python train.py --d_model=320 --init_std_qkv=0.0203 --init_std_up=0.0203 --lr=0.00897 --lr_mult_o=2.0 --grad_clip=0.5 --warmup_steps=200 --schedule="wsd" --decay_shape="linear" --final_lr_fraction=0.0 --batch_tokens=32768 --doc_mask=true --steps=9043
Each number is 500 + 50 x the weight over its row's rms, rounded and kept within 0 to 999. Layers, rows and columns count from 0. Numbers have three digits each. The size before them is the row's rms in percent of the matrix's.

# layer 3 attention output (transposed), 256x320, rms 0.272, rows 74-127, columns 256-319
091:481514510552558557493489444460527428522364533508493475502577469489559510458383530435540544488583517581462540511607363581509423493475456396466525504460563577412462457517550527602423508489706512
093:547469523485499519530627506427387484465484478426495566561487501479471507496472488458622451585531495551427479450514539510477429510530559435452551463502522532589452458414586468484449549527446456
089:534473555514489494622583496509409415511488468539538460592466488573495531451586454447575538536460562560456520495496551467472569480498440447470485471492414491565516423557545562541568428470441473
092:492508432492582518540496586506429517408483497549549514438409412479485512552589549504478538536468521455504479464540523514649483535461485440543480485493522487526514562497520510684487501466632494
101:521500558573538540527487443601557470556424486513496447526506528496604423476539512501370553526422493500464458508562452444507487574465535476578468522508440511519563581408461520494491574396521491
093:486472517549424499501556506466546506481489525465469442558596430460532457502616558494463497521403516521492519580494383510490453436478470518451421467521480549519580544430567556490479407576436527
093:445527475494405471480513434500455444570528477580500526462434460461496573440428480488442492431481514434544389548509477575516498507483407411391487575486492502398445528545477487541507475507503510
093:443532501489556445400494532439493600451519509457447497462486461527560443514490492582471455534436532478531525512511550532511469544516496418489555469491572469527516519486454491547474525490476447
090:564534471494449524460560466520490511532576493488625479523475455527462470488551491516518507492451530453525502547537467634513551431504552541527430441562443525457508463528559486511503501592544501
092:461482506428461519522481525535466463498386538531591522492443472548512405551547506550425508560505487443374436542498468391407511481546486472501448543513538435467540449512439508559507495418574558
094:464443473393464511572530416502546489487503511435488592461547454545472444439469457564449517395466524530477493536462578508520489487528515509441528530418408489475506508488446578616467495427461536
099:494449466477529546513599489577533468507519460525433436441451481483418502455478473545522407616439472422532594584468534514535476440446506440456499582497497535465588462551477522478592573479436521
097:557569608443453583561390496532486591510514505521487473421458536438534500513393432534512445524480515573500548465491612509520537462432526467524511571477523441449468489533521482432469488325470527
095:511531494484445526390537427497558501559584514495513450530592494558470538485497435451450508504538422550526546378458508501501475456463514377620529451516502582444449405438402485466548512524616523
093:641508437481530515406463448541555500452460435543388516439508598577502393573552436481482542564464611532423440422476490449446457530524418558565560567548486552571461556403496454511518481456463494
093:580499511392550603451407472409534532524532374449549485526474492456471529574436558440407533472465442485492547456423488472529473542418561533487560513504441501459452495578499513579567466519512464
089:491449566556437476523466447445489456475486469554510436490518559414444474475516421565451507523504619563496568602536540477510546509517414460440445527442493523504447539444466456459476388553572477
096:405444409441499475460525607524518613494517461444457510516498501463456455476466362352500443439548491462456525477504629558506463455464498501483414511454547505558459538531489458527538491564541473
090:485544466542530374537514605429457554524590515489531480429485481427439547522507485495458520509492624522543484551492491519506510472537415510567615488505551428569568471467467522510449638595539483
093:527482480575575460573573502499408543523564523497573506458556568553551472514481527546392455454563535505600483492450504440547473441523489543556476495566558455432520527545448529466531611509549508
096:548462480424548513458538463476515540441469466567506456517484517474557603500551420526479556470433530471507552476398543521399492453446469465451551505540537561586545408552452469479505568400492593
087:477496451535472548467535566476476526446525475492457539495455447486451494463525481540499558483516506470455464486580505533591482528497484441463495489626474463577447371415542414589558443567592561
091:521494508421505466476496469581474548528546443435432537558448439583567524476580581458472537527539557479515532457569495451482564476486508531406488463488455504498574500456351509489447560539448462
095:442554545495490610553588500516417505496503520591476501504397483547464489450527481485517568549570455456538448441479494598508432531523425398453387459515446473488518569520500534429560519442478589
095:548469369483420436529469554459449491525510530472513571529525491479493484478534501617464576529548569617540516527523455497488457525520564537456527486495478508540378401559416543526519513539471469
092:597537552399464429507470506487490481529571458419389494474490576550487505512503472514509574609455561472550385567465554513522512575486527486468502578566455481563461478525511539446439476489461395
094:500489595514566467462465547555393505514518439524527385563539491457541433565528577547612489529470516528515489353471598467457471509449534511461498540426459537505483505589487551436561499468500503
095:472591526498417523489352429533507467521571430465378498451489533520497487503622522500469567531411488424472500424514533550502573535427425460489482625551549502525546502475541455535545526617461507
097:490510514483444448515558487537486545461496486505615436508472541524545545608514521562436567481438497552640504514612405456461484497499471520458483466460503490487534494480446462463466463503506455
099:574461501507498473550450539521510503461562576528485473437471440546466543491502519474395490582508502616673501530399524500504546432482456487456525510548485468554569462582434526478652452497508451
091:474495544518556499486496484442551449453389531571393530595481472550406462546565465550511478420520491502493512385506524557524518501438489439525622549503524575547543558504439425474567514567529503
092:572539448421552464428499551477470509520502535491424428540466372466540514528461527540476368486410560440486486496445489513492517408473509601449468541541402510504510418491472501611456436471532477
095:443462446550505544556528635521603533455521460508440394460470497485507582605530460552521504553492407488501559452518540521507445453451569533534468533555491503472409399527571523418501468525536456
094:412538472573440492512428485513578488523406485498491492572439411491515433441506496543497501540538478487477521536491414517447431542527524443466429528522448507374415492558472569529539493523489547
096:509637545429466560533556423543495609494480541564453516542493496520401580521530576507476453536636530459473443530440461577454421421457490472544460563434561458465503498502498519461466469567549544
093:512542421442577518514577491470454449526594473523496532563495467681506477511535499505471490598523468472503466564550512434566563431480468488574487486541544385553461468465545501417568472442538496
094:566477536572505561488539578563448487540496474448442487556480464490521441529528563401492576481544498490538504524515394466513508408431445510477607539421484561553570426441553502462473521476477550
099:517474594470529524536549508431474478461471488436487535517482430502502501535440421444538459583525399538554536552614524529498461521409466515520509603484460523450357430518480511500477488549586519
091:449578489471489454482498528517443472489521399553487524499383502402569611390490542461506460569519534526460435539423545493528508481474540529577501510439528551583495530491575489494551535468515514
086:516510582536572477517513450430564500617538501573450458538569592494393381501463478525506397534477529533489427455499440494533458545435506508482536561603546443549451527524487603389421547488470460
093:513537565543454506488519439475443530552472426608536445537516475492507533580520482481554521541481588539518446356545497453500423519537414505536521481441524462491524573492484389620396520474468539
092:565480505522524531512386609555425430467503398495505436505467515439501438545441580417439551412433462408528499505548528517545458503399441517494554520496586574520418448552449409577497423466399449
096:427492442559478444487509470547489364530457539461473468493490611506506513495524445485467450532537485558506486514458505440417473512441571487502449463519546492548444560473630437557495446515523452
095:448490564498505467458464475468575438422523573443491579540518390484506422512537562507531505446540517566517477464450458557533468531492518589488536449518548532541488517517474513393523485504505385
092:534462587472438454470465498594547442505502518496504454457526552547433506520563410514489554478474584486446498377529569473555421537472484447513511492484377485505589507533482455471495497440492490
095:589447545510385448529483491575547557518527533476482576543460497469536481402478485599446456651543457502500586500492484495458424470510502422397480474490527496512516476508432521501450551550459564
091:466534503487522575453467510533515493491471576566557497473486640528456553473510570543470488531484532431556505499523493490438404475478527535502489507558450508427500583540455461554468570454643526
090:475545506435439533544508460503572487397521532471467463550547489448497501549444484555449569592496533482415500569520575485492511595511414507560523450519572598519561535508461496516625492557480528
091:542573465535530546511499475398593532450522536464523565615577448476547501476562531536542486431489462403557411465560506485469498441421551486511542458489435559491458493508548573602451426504529526
098:510479422491539475551496383461446418577547477430508519456475545455427611383453411544440627472590417505538526493542463422554518433530478508513458605524531486531371462527522520542422501483532481
091:576404450562434475477508423552352561520465492460536508437413522420541458531452483465598544476548452557606540512505474413513536507592436473398505539483505634526450522441508542464506580507541477
094:438603455555616559522483480447495496510402492579394481461407487491458378533494563537538459602526519547491563496501582457433505494527557524548645504512497443522546538499480466453619535507559471
098:492531469507450480498480474498592585452537466579557495496490484455516502485452524429486530479532531448537511510379502448549465440529556560483503548471408528411410463434531495457576544621458528
096:530461550477497471439414495428506588472512510477460499472430561468606621529485537524516538571535544467459528462488487549514536560530500531525570514469440516458482502494558436445499466432590579
# layer 3 attention value, 256x320, rms 0.136, rows 75-127, columns 256-319
095:479580499517507454448473511511527545454507473587543508491481455510471521497538480526473483485501493427501554516516516470482583514520512592544452570523544561402517510549444458521529548449527565
092:561607481533453491479538529477537563495521506515458576531470515513471551494430580501476416439569544495499452539468467527500495502541453507447432518478619539400394568545436461493483491560541488
097:498475482417528477415468448478509489444498467483524532517639585529548511414455473460459485493525443495521494596502502419394464474513490479550448491537509536453504404477536525369390608580410474
101:495572458420465448455483494416429515447517512508436560470560411399544591518458423512539522525553523530543524515472551525510477542579558509489547537526545475497496504525499511529559473504540449
097:459448447466544474465371411575406473510476458504510534516453514528554610463474508517573563403518467489587457430513587484528542540480534483612481534515523472531464532511537559526465507450545365
099:550461562524588521599438529444537505487502587420439450497530490504493450553552553558522488500576489496474577547438409429467517528535544547488511401553552495622580491426483594517533542482488547
098:494470586501445542555540498499486447457504538544600504519564453499450538517443493415532527534472469492441515469467480439503513485461494471606396532502502501510447544568511377494511459506543577
093:447434487458520483583459488500542464499390453467434530502525511472544606488383547406455536484478462473475536484450489434537381544464433507440576566421545459536445545472538475500498531446499580
092:543475496570545457415469527543527542534555466569419495516526603437508542465452403497521492389456492508556603440590570619509487522474480533433566475437493548512472484520490546505663536550420455
101:509574502616457533489460592440396492486490502622531438545458496493488499523447494437510479538476514558515473481489466513470546472488482471470481426548598494474461484491467489440560460534550494
097:492570549525456519462512525420505475562566546480620456521520580548516552496592464453485556289589564508486378429494508447534548492579544505499519446477538428558365483441545531493465452540598490
097:486568433525584455476636501552516481425566457481545486566526502478536484458559538494462535473448542491459457434519478483469479564531552462449498477552397535513422506514476411561471503580577488
098:442549594570519515528468546532459509498451514500391546447456518452452515465482569564519522500464495469442455542572502561524477546453513525363574560485503418601534528485506512520422449491433455
100:452550607551446540624573514450498475533515630532544522581575405475561467472461477531483474419548483498520588575589510569513535495507568440362498473488547456489531470521516446559496551553532495
099:422505534601402473542495453550514463477538561508471520479550440509606475472606394563570542548524531472509484533571532546540562434534384377462507446556512504515512589446512544485455445497512533
095:562586431484550567492507548514508575532541519447443519433518403576565512526439484500568502512469381452481400490479406488541471652506503512426483549650505481503490339476474509510560554494482465
100:542596547546502596548459468488418404477458598517545481482538519613620508481487588577479564585448513560508519492495468506417520513600617527504562426561424499477569475558431544499465472402519522
096:516414569395483602446550365565489499431467604565463371505494542569533539459534459428484485564541489488511523478472483510525521526470571523523453475571444506481432575508508419449445442420510536
099:503475546447429560497436540482538508479350577434478484578483393475493525487494545482626522593516475568466464429556555585432414554487457540485493513482476520488472552451586493492484478554479458
094:493582581502472524542484565487519500496535497517480533485501415505509420478531571585505509534532505518539532464676480507569535530496543442528527440419556538438393554404484471507554437490507477
093:550516528476554476543551425503505494521531522572467485507415457500506514623497516412437465551474515481576532536457493407471523436553436509547582560469514567432479563472467522401500604540477486
098:549476505545513427559451545388492454514445464565566467476548569494411550602494506568437434498482478523447482531383557533514517558570466510548457578497501485540455460490623491467555440464502563
100:522464499524492372550457514468525492526470527498488590526530523542433483555427474464504492461519515538502592562461488474557589453524610529538542451439549551502568467519476479539471514569534365
101:445516551578548561568520422542581558485427478522472401505493488513486492568471428419511385460494471472465516448469483544440595433487370534463561503557557518488562583472548497487563482502546518
099:509493412539545556569495486581526549487467516503557521496526456380438467475501540516538468477494510491443536515521445436417486420468502499584528494471478490469490474521500488465448455519478552
099:498530459433495499515529539465553454463484529470525625461552497515522539349525478489486572416553497519474487492521455549528544474525420496533518459506526366517531533419477355552470512500438506
098:502469454441550524480600544427479555449434661464522493508515413443451543486414519443535472459591572553581541578453443471577433522562510572459496441466405530518478525548490541490472459493473513
100:553454450486532587439451528481441611526521492494401499498503413461513469503494480522555488501443466457441468554449512547457520498492534540504551525494533518504486548538589511564521522532482529
098:411590398462544556488541518513479512549483482550510528545534522479441495477453472574515581420506541494446445440591475506450483564553499528555474509439493504445500503465489486575395457504427448
097:472542462389507502540546512561519486563585516418526446487446552542517528423503536448529457574373535531445474588507439440547528460523523598415477524565412468505444463456496556490509506463606445
096:517504567582387523470522476417471575490626396502549516520478551499543527581514505478512607515512556590476481509550611458435455554529554441536551526545545501505486530502453436482548521550532508
099:541594467449595488405520416484414519545510514570538573485604571514502482377497525470470503476482538460552514485548483465489523511517469453526555480391448548535581440490459526639446577505579530
101:588498490445536456553548509471452543444610537525447529464500648475574533512451597532501477452453510488520422500503588524468452534423536565431491512459480554595557571456506451484492494457440467
099:423410502563466488436466555471479449525496516462472480556442558501528529450457480448527469533405409539484594474521503378542532576531485474495478473497417545502507570495513420557529523489456483
098:519490565521449407442449495517508542509513481513545387456494443434572507520560492438484556458466515487438476468575501582375446561544490455487458551433433574449557462490517476511407504549565465
094:504511467436576477550434470398602516419494498522452465491489592487462515526448514602501401447503442433459432473483496555513536495517510596517410497526501451494408516528429477480528500532521449
104:423558459579526440426432469527519557560412521539512465480470512505491483471554592582464492434527520421427534530427514434510520480484555517448518432498554534522606569565492485487412440461492444
089:542450558510525534431461477489551576557449502486498464412509467574486458563479501544536529431493468493537597468610562547548485528540488454457542568493417544446514422447450510579529476510440453
092:524474422459492531552361535576533478501464486458526499523451481532546544499521600454499553520493557460462502519613487539421545524496478597509456501465531455496583488540549437542540501424526470
099:548487444436505465525438570516559436484564602435344447433510535503463414434464500515557559499441513452490569580484507504510496536508583439473455564530512515507445367513501498429564539556460529
098:441496504463536532523559543414521503533454570544539575415547581551535486484570468555496485527548546571365478457502524398502442433552500453439461451535473479549458446507466580469483537569466547
102:535474500505477445428451542484492689433475446578542449501488532557469478509512532485547525545443507477458570479479559539605518459508491509469563530514465585433563432510348501471480497383483477
100:498486482498513517472567468569420537475440499577505481481517579460507514560423432506482573516495530558473507501547491534472529469513492415516486604480459407524540530491539527552486597449511584
098:532486410475507511531499572424470480511481444531390583528482546397489529424495543436474434567606457471572533561509432474484502443535487507509519537415539505511535535444554587509492459528510510
094:441567430509564491474512507490532498497427492499481483443542472488449529521522458426553438425547513546592362471494411497455640546423475525483519474543475560474578578534608424503523482469526384
096:499444443419497458535496453434468568604517446426499506465545454538563468527481496468511498483476461582454459514467495458528592539584534481601496461410548451553560496509567511407521470460448479
098:526487470530553556424479522499442465586499550530531548487510518540476520513476558520530498488393456464603563451583505482480411425435524516456513556467486409405518407533526575518397560507498471
096:401452496587458470485496400563434437497516399409496499511408508541482454536511484410489510596494517542453560488395498569571449525511478498535502585556549481493530536469432417408550555463458466
104:444534550546452480455522562487540520474461555564566599569507492550545392588537479491545427476427511511482493555485442543462498576400487547473497387465528546465607586490401550395479550477496483
100:435516488537595536531476519456579494492502490484537510576532538539503509488589544502407460455532559490441481474445483527510538508450544496506528480477476451577505514489518446438571482411457526
095:536470479407412406454464528534536507504600503469561437531567549494529602434388391505468587431478529467471516430478467604491645516440506509503395459418550525435471465481439512552521509509513505
099:582499510527587609616529561473457399471494547423501518474444476572560456499520493482527486489502439550461492433551492530482452511462466444510387428574581518568527610508537577593459458394468568
096:399493399502496556604581506547461506442555439526478477460474468530531414484514458501438481521476447565562516473437484526472538463438457454466508455551498530531465445558449425487544527500399456
# layer 3 attention query, 256x320, rms 0.142, rows 128-181, columns 256-319
133:522571558480461516426581422447523503511507566461476445573494517561470398535508612458461521518571439601484453422536524472394543546513497429472546445476527559492494501424590557458537539510494546
129:467435427518583454557473545458463431500510522538531488501581518503527532537605534438450471502509451509497583495473430517563496547485482478500423478485530511455479510515547455453544473467430487
121:492433539478527575566500438436519473455440441539535501465539416437407472483418461574436529601569453454469540463488471477525545530475468437466489437407561573434560522534466622571582449435488471
125:465497481470466433486517498501570509536434478494473475546545459490525512524464530525485604646473409526472472555462453471438526503526451504494432522631496507482486527475434458425475521510524497
120:466515382455605435541416482491465532569472515559451495471489462441464452540478461503445406514436504476521558574566479472494492550520649484540508469537511595403573515447529535468470390498466520
128:525506481480496451489557556543542581448485601534441455432589614474525492580489425456463509554564536501539463465564469450573515549536574489516522537497519546530404419498506496493391454498472469
130:510376493575563541505503607502517484545514545532499463492577396525487426499398444475467466485513578570465504419527543434396517370518556527501569497523472563420508471411570448452467490400561451
128:499493536565495450557476455469394461494570497457533452506490509388423445553541501494414463597528595496457533495522595474551500521511544445559542493528573473385511553449603448420538599513497514
127:436526425465508518551410551601467531556527546554527542536520415533486428599459506523387470531512478574643477471451517529455572504516467474545477556485508519456433455572553502541564527514502530
134:448520524509480457486468437450552542524472489492496535534482419578552479451483470427514498490476505457474564547474525496614549442467421528493522476499500461491448520536578389468506520498485502
125:498417466403519490557518549544425437456518563513447595508511473498428559519403493424447596530506403474606554552591498567497494556435513482485534523462571568464491457487475499464445509496430439
125:538592477558450467495445566459489533641498523578485551388515444501474443461472409527472494501501514497477556456481401506518461536436448522546459449511496474495455538533561513539521456508468557
125:438432516566489444482432468520496502449475460497524532461552430396431506564524541508626502501558531430490451583502437498521513485508506406484453500505525430464503648444441529535431524540587452
116:500568455599515516560562476535443637522513498478516485624473576478578432457529488492480477507522508506517550430470459529451483477535531468462635471463374381480443519442533496477500461510478540
134:521425463412522586550483505508604550582532536580499455619484587493559505555603404589434441487466441534500550372383508560554509572573403448430434491478558461502551520550475540576521509463571518
122:461481506495573475485482530476561552494450525537503580491493537429523504455538441464550503422454512494600467555460455367450531511511514488539450484407506490473548544508567481470489553515533583
123:515497506569441435602483516499484502599496456470441526478498413466523555469501480523562483558522457429538481440525510534461475577546515546414405549529484487498586543487445496529473520483575428
128:529524481447461470618541495417388546460499498523464599498525519472500510500455502569486543492477526459551547380476579459585544518546524487562455541515475468522457461468544562485476385581521457
127:460528575500514432465568479506463545446518447563513452540401436421523491449442510444394472512465514439400459464555546515523518553463484509465521492477562522529528463503487587584558430445402511
130:450463575537529460454541521430409431522446501496495450436464524516599566547486525512539471516378484502485528586443521545550438500533452430485474433527470589434476496453540509520560541577527466
125:467365458546485480511491572461438549503448479528446547579490488457412509499493533481630414491304559469518510373461488577526502455537542529490507423476549481639613522489459518528465548527401448
125:530504571451568574540436448532585483537416468491534435563519405545420517508538450481496382386416480516507490522532554488624468470476502505583492458502508394519471472438450516486475583546473536
123:602511620474627536445445529479479494438454608483501537512545489525528517445519542458559409486565512528584503439531477541481538520553539425476526530500513508525510486570474510551551403491487430
123:611520421444486541510455495414478516509472515566501518474517512456489473461471461480427500491463432521529530576561472434528482575500510474507525520487456476441530583541548480468489436481495448
123:480547491454594554513516557498454436504537547521557583430481417524630583493492513473506577429463558494484582521497473472449564495495488457383427531498502502510521546485516471485520420528499448
123:410544507516493480504517432474508485463543462437488525443478463496611546543537448601450612443580600485474566486534468504544479568421421528514529404449457484474495474560411459441487502544517515
127:457515456525520552459635536519560487549441495467457505560530530482437511495527451443463555514449585464447552447579511433565494568601562464400584473435468444443454599573521537524417517465595474
126:516527485566560413460474520512483542485532589574535495503433471573496476589549487566576532508501592491457491506524502585478497485570567529554478555500480446584412411449498468509495500466549395
125:477429584492506548483505515520545549605574452468461497485477462473469613426597482436508454539488453501644534465451428517527524473458513490484446428507588581527537566485407439518486571560455451
130:444526449500497550485398519396470489516478519494477557348512572381567431519486449464496511478582473488543527545511480475560470492549470655576480554412481500444579439514493434591490577565483441
126:479531583481517521475466483507518478550484528403547561542547562511501585515487565451464429583454402456480514482499483536493636484481440545590474528580493447507492508433464419473433495545486565
125:520535538464487490433496478541456480385555614563427484557479541466599596434483429544461472531487528489495525537554508558490504514478448484568510530459403465481513507457457553554503466456536509
130:429452441527571512472551528472456486460494511569459486497545513440608566479533484483477520468500532518492435502478499522478470422475505471442481428492569444491479477558445600513536534449551521
130:540505470454549465422535519532557544482435479481511539431522562462477484422528535556441547457508479452474536581508530477440455459504562481604477356516501451407512473494478535523541517524520527
127:512526505460519427475467466433556494559416621548547484559500535532510469468483529526599487515444496467483481480502435480544462531520435426490507532527545485558473517537507447444445434479576445
129:590448561443466454580484447613427552563496411622436572554448437447497413576485495418515499466448470559561516527531462506602545496544486487538544449486493559548540446610486473471471523491465475
123:445519493474420428478517521409505464511424406439507454513520434456440581479540540526484470515539517550407471545469364566498572450515497516453483447477602537572442514561601423436567607510618467
126:498478519550507506488396510523527412487436487495459575495550510573519481628412484459516559421487542507555466479493521430453489590486470536498572591548567456432520526508569453440477449495585518
119:462491455471509623442534516522509425491550449466527512515569571421524430574561491390542434511508495563471457531533505497584474383535462496519557547478533498488458568567444506501463519483528507
123:465551429465440494537391449594493553454507446510502585441432498504572486450410549505549501405402467542508449497529478535519472559446539553477480474501500546553533492446446507433472521456496514
125:491473550510443510578477499509468532403447524578523495473492505441471451566583444440483474512452610468411549535554548481592555538511569504522555503601452525482408488575432451523519478537425517
134:446385500490466469553520558563537547574569523561552450487506514562554492447584486592522525547560534592437485498477480577567503516453503479494509520518440536449477518495460550434542499455554478
129:481564461489503456444473555544498525420432450553505525571479615615451565423445593432623483532492453486484451439399551459565514418480530540558510586464512474547496470629530412533525544572514454
137:504538507491469449426357549435453459548473452521438482532463482535478564600579521525514538434545495491491591474378474525466512498499457463568610451553544455472486418576457477415589493436488495
126:429545521450506456562437459507507504445512584614565493524506494572435585516465504457535578453592484461472444483552537504562564477477503465558537453448494401467433514448508564609526623537585471
125:471484421484598527538540550572404512532459561398465455491420454473458455465492445519434541447578463504512447556505514537592542567441480485544522396469521490517496521515415468463457515436483511
134:536526555560558476496521522576510601482459493563470473433526463478438544432555503514487498464450545508464473490501426448495469458470543514587476527464607493523591545398412449441424480409466535
126:517496583375473522507493493489493479574594441564525430493400465487456564459564462560522463463534509563462555556558565479480457549494438412474486417510509411473616522526486528432528448542501549
132:439340508549413500403482471580597477380521480485473497465493487542545490464479550500584550508403556480523558546545534476554479487546513456522504444421472480498467535515486553490521513472503463
128:503531530507544562548464552494461557562505507555530395444511559520549475414449496418590512481478483474437522471514415594441443484413560430498510607468469518478569504448366517471480508537437591
128:578489442475445370435551551516558520463466497505571452520559375503516574542426528585506495555483481502495560568500503546490526418510502520458436473655582601429522384560425523539485473479465433
132:563467492472382572573449488451518521484533553524526603490539493570514565491495468455434547485432548440369554464484501449553466457464474559528477589481551518526514512689507492550449570481455487
122:467453541546557515425461472504479387538530431554516516437528490470523440545513603462521522524496561489479444544380408525494454466493513466452512484576558556463406434391500539460461540562505409
130:475457505507426441533488496476500503594478586517589560542500428479565523491551596454540546579494426479543454493474527592551423458495453453364472419401519398456475440500530424567425462503423609
# layer 3 attention key, 256x320, rms 0.142, rows 128-180, columns 256-319
136:511466458513512470487542440424466594509515540444546534571519528638559484402550518549527428649467520486471518450453520479475540430378471430604419504499521501508433544497460522506534504501487497
134:475454502526520505484535569495545500523530461453518432506537441441433481534455431486493476531473489517528506502450443478514514488497472562506478522577493459464471579489523528548623429502498454
129:544519481449568465555425412531504422488516443478485505516561528504478515475552554467414559477493536503477445552449523556461456402585500532456513547478534556526498469466497500540474444459488511
132:471530492680506501491575483406449517521464436522567544473556627464442512507558506511449490652450477474598518430499368445425548456593568539527508487542476519531407485501495503508525465606494548
126:478427600493557407519513458441515576478535514489433438434558465552363381508448464591461434593496444590481512651595535514486494428530628564491491518451516471403454426515476493484521479598399447
137:520503510483489430408545570531519568534508500567460492577560595459535526601577458541485519421503487555492447484530436501468424610484528490542502492492461473461460491470619505507467487433403391
137:383461491526549479553568605525473447568516571454511504575481458516449418543463416565474455531546569622595437562465577519446337405476487607494456409482497504448507548480500520448499550420497472
135:535483502475498488448449521431504510426506551467505465488548517383485444484494516540432511489567492499415501581510498507471503610458503431516586450580488569513494435478490517551476594467481484
139:549482476456562499485495504608519500456492472522525464538542526493508487458435436534478531511524464565576555451522557508421608472584508510506475474560480495523415506485589457526491548478372440
139:568494465410556538413503532404527452558522527519465518451537504567527464423493506488531586477442531479528491541542469484508621487470513476540490458609473528633505467520485412399555608497486566
133:497518504437483473609521653444543433472487557566479635533457559562479471593461495416459474561468470547531528603515585517435506565540557507543504549477612485472475524495474544438500542453438473
135:488502503492495573471495537520453623491499396538492552555465465442539475491524536488430475454596459388566486533439571513507388471567440486438521475542468525441533456507587449483474457578576499
132:559474495548484521536475422399496463475440560539479427417580502387564499542440548465532400522448516488508489540527535479512473398480453493545506478415478477534481558566518540544452413491558473
127:568556555597539496580513567573433540539507546320475493581435454440521452533499439453537525500483474488463532473562463523492512492438599478513508517560428491501577535467479412512538495496488501
139:466552511413580462418516500524576516549431516468472638511420506482535453522568427527481533461508492488565526503385471474519477480557454553457495626517533499462562601564573458415512445565592541
131:443495518564577589515509552532529448516487485477496479529430505450470412465480487587521427502498518444469540443482541490504489508503570536593436563438481386484561492450491478353515546528549471
127:561515531538443467453493419499483544625431578460579617424420517598426487499579451507495424553504482473485609500434527398482485540549509523511395555652498578506544490469458507503477509468514512
130:520448464527441523578521556464597538456501471497520510451516495434534463480441440486449487460464513478467488481469526478509502517545488527528468505577465425512463406418455530504544531480454541
133:465518536456439490482532483496542513512426461476476597546509402547494530448537530454505539379571424524435417491509600465549441495498448545403516545513573547460443467472534558621506413482455536
138:485469503524427450458589493469464479519536517606440480438584460574480585487454468399547532480490490476442567492579577529440579517537491495496398442464541480469505618452559498459570560520511538
134:474550536521509509521554489480551558468442462517552487495522440492486571510556547494506491449502504492582460469425542420525521468540543518511573463479456510567613409337536484465454551561419489
135:561529553505481531529496431459562485464487612527459440551515349601476471456545392622475502364461507470457468425489499457466526438460573415643476499531580477465501506436435517471448433465571508
130:401555555610537558535453531506483473499366543528501487521488519544447528394635503502586473498507538549532512454530562514543487563481424452518442607457478459562498467585458509388536511507417452
133:570492477518491508460525488436490527472431507481468553380584542550532393583524492418515450647518447561594556552492424517474479526491424476469530597490551433569450508530573480535521452478486501
127:481534510572511514501530507439377470605499445564573521494479457543496427523542551545461519434481581510475541493590518513427489490532517575455412460460560485523549496490487539459412458423479504
131:395538616456511410464472494543446479439539480497512461512526450406491565527540524555397547528551567518444523523570464588528518519469510512574452517496526435604510545562453464428472466538472465
134:433584451480495520506405473551523536558449492495389506569506521427451451533505425365574549514467565450530510552589531634463534570577545470523582558566437415597535463521639502487444499503501540
132:486567511456473448489512509554533443471480597539500544479544488535453456487471469542495565577527496519505411483577425584549545576576472470486456460535507524480525498420522439539574551536510339
129:554462594560569525494523491514558439500556557457533532449544564456443605474490453458471533469516466496573577576458550579564482533481434540516489546428572475584531440603489497483492567439511497
131:468528453553447450476585563465437482442461420490519476513419593521438446493584423464453534523520518525458447488462488468588453588451543538574563601479581496447489470439517529521503540440516509
131:498452543495524456454488658504512617422486608445536513537502488517509585487552510492603482515469535410521485468587482469505545551493463560472533418463513493506494478479503565459479427557580448
131:560454530481400516484549523558471513452451537553453422536530514505458554555559518515575553529467537486468525520512490477518397526442491578527508493484436482542468549503441514576488541477416475
132:456554498549527502473478490504548555483423464553488539488555487415483467554539510465422530441476537477510509514477472504425512511531501597485426429435561491533464524402599458574570417506529428
135:429496547509520458502567484491480562379454553462560546457499483403545544588485501474461418504405451583462449478411469463412492545551560481554544450464533609513512520481434401552477517520625522
134:583513469486466528484516504474517490430502526523436399506484455592456470514532532430586489536459450478481482466424443452569459521512493432473486423547448513542422539566505488500435529531506480
132:570523541459494521499576516537493515493452495494453476467487572554523448530474503608527522519449503530460452519548488464561559570544465428480544543511553513581519561543419507439411514464431543
128:504491476529451498412475528472483441498416532595508409439475458439484466477506516448453462613501528505469566511547379557462526474536476464498533538551560508499458474567540506514562537489614574
133:474512477587560518508441537507476471436529525503450579504458411529509519521445498518548513455486553602566454441585524529496496537455569505459525515513486520463506528532520527457376447567454434
132:429449531416513531468432539516472471523455449411445483493476438413452477481457419451639541518552491501447501548521528448582499473489520490576520597471495522473484518553436553569476559393529447
129:453443479506404576607483396539494467450428510559531572608470458567580508507564523550522565512437532577555496499560521537560485388442400437450497508467493516446510487413506516376503496513532504
130:458522530507520492438378511458499553471455593376547502504488530501414548507629457465517645674431456455379529579520485486444512491546591495501512513560467489490538493500528489457499502487500520
141:497504458495552504522584487499568528474504491536483384446493553569463522498560502586475540483559533476443522480458462487442478464527633522541505503499547528513465552533512497412499473474548547
134:443523552583487402547452462441503469480547452505524498551538490487537544460469536418587521512507411561449478457454426487589544458494553547495525519429427595493453536512577582580549529503492540
137:457535449490523466454441511550428564466507504514386531506548534554495454506581488462545549455538513523439611496596519520503522430480393479509529393533532461429550461541415455527453550570552453
132:528448445417471478543546476367489580481415514542607516519430580500509479498502460563532547411523484500523443555493477574558541505471573404600505554518508567497522595529506475627487559605452450
133:519524396526459503512435463600509506558562452389481584585478442537556544546518535491533506492523494489490436535574514481434516443519534550558551485498560483527502480502495391541544557471562462
137:591448616537490521436447499577556439466545580546486403457481478500571564522427491539412515546499532457564394488388487481425556484505531557522519511521551543509416441497521496445466515436447536
132:494403513417513498478537452539497536562500436487443510528489545568439537516556502406457428444488522509483534553427545542514354565526391567461483463591487470516494447496448519509525501471499432
139:357502401589486565454462444504571432483516491549487504550591546445500596532463596528549482434514519436558424552527503598514560548540452511468490453511571519476480565466469548548457502394451466
137:537464438469459500528477474470513562554542455489602459509579491501547507506509430406490523433482494531458572504452399475444521522503541495475476469544518502437512505496468457498519497576497455
135:584521434518465552532526512502438470528452519534586477530503447515508490542538537563466521513550460516496427520524540405505494499585458466534421415621515471536510457433469507471426473502550486
139:430454518494449573501429568429379529457508512509549584480484521579530637528514462475491487522606522437406459613449533516556513581531506488510513611475518538463580537490602504501472541473520474
132:496489439483598561436510529472493461520494526585503549570512491481500530386566544407502507504488503423619421490514490540412513433502570520457411459465558554406532470491503552437477527480502459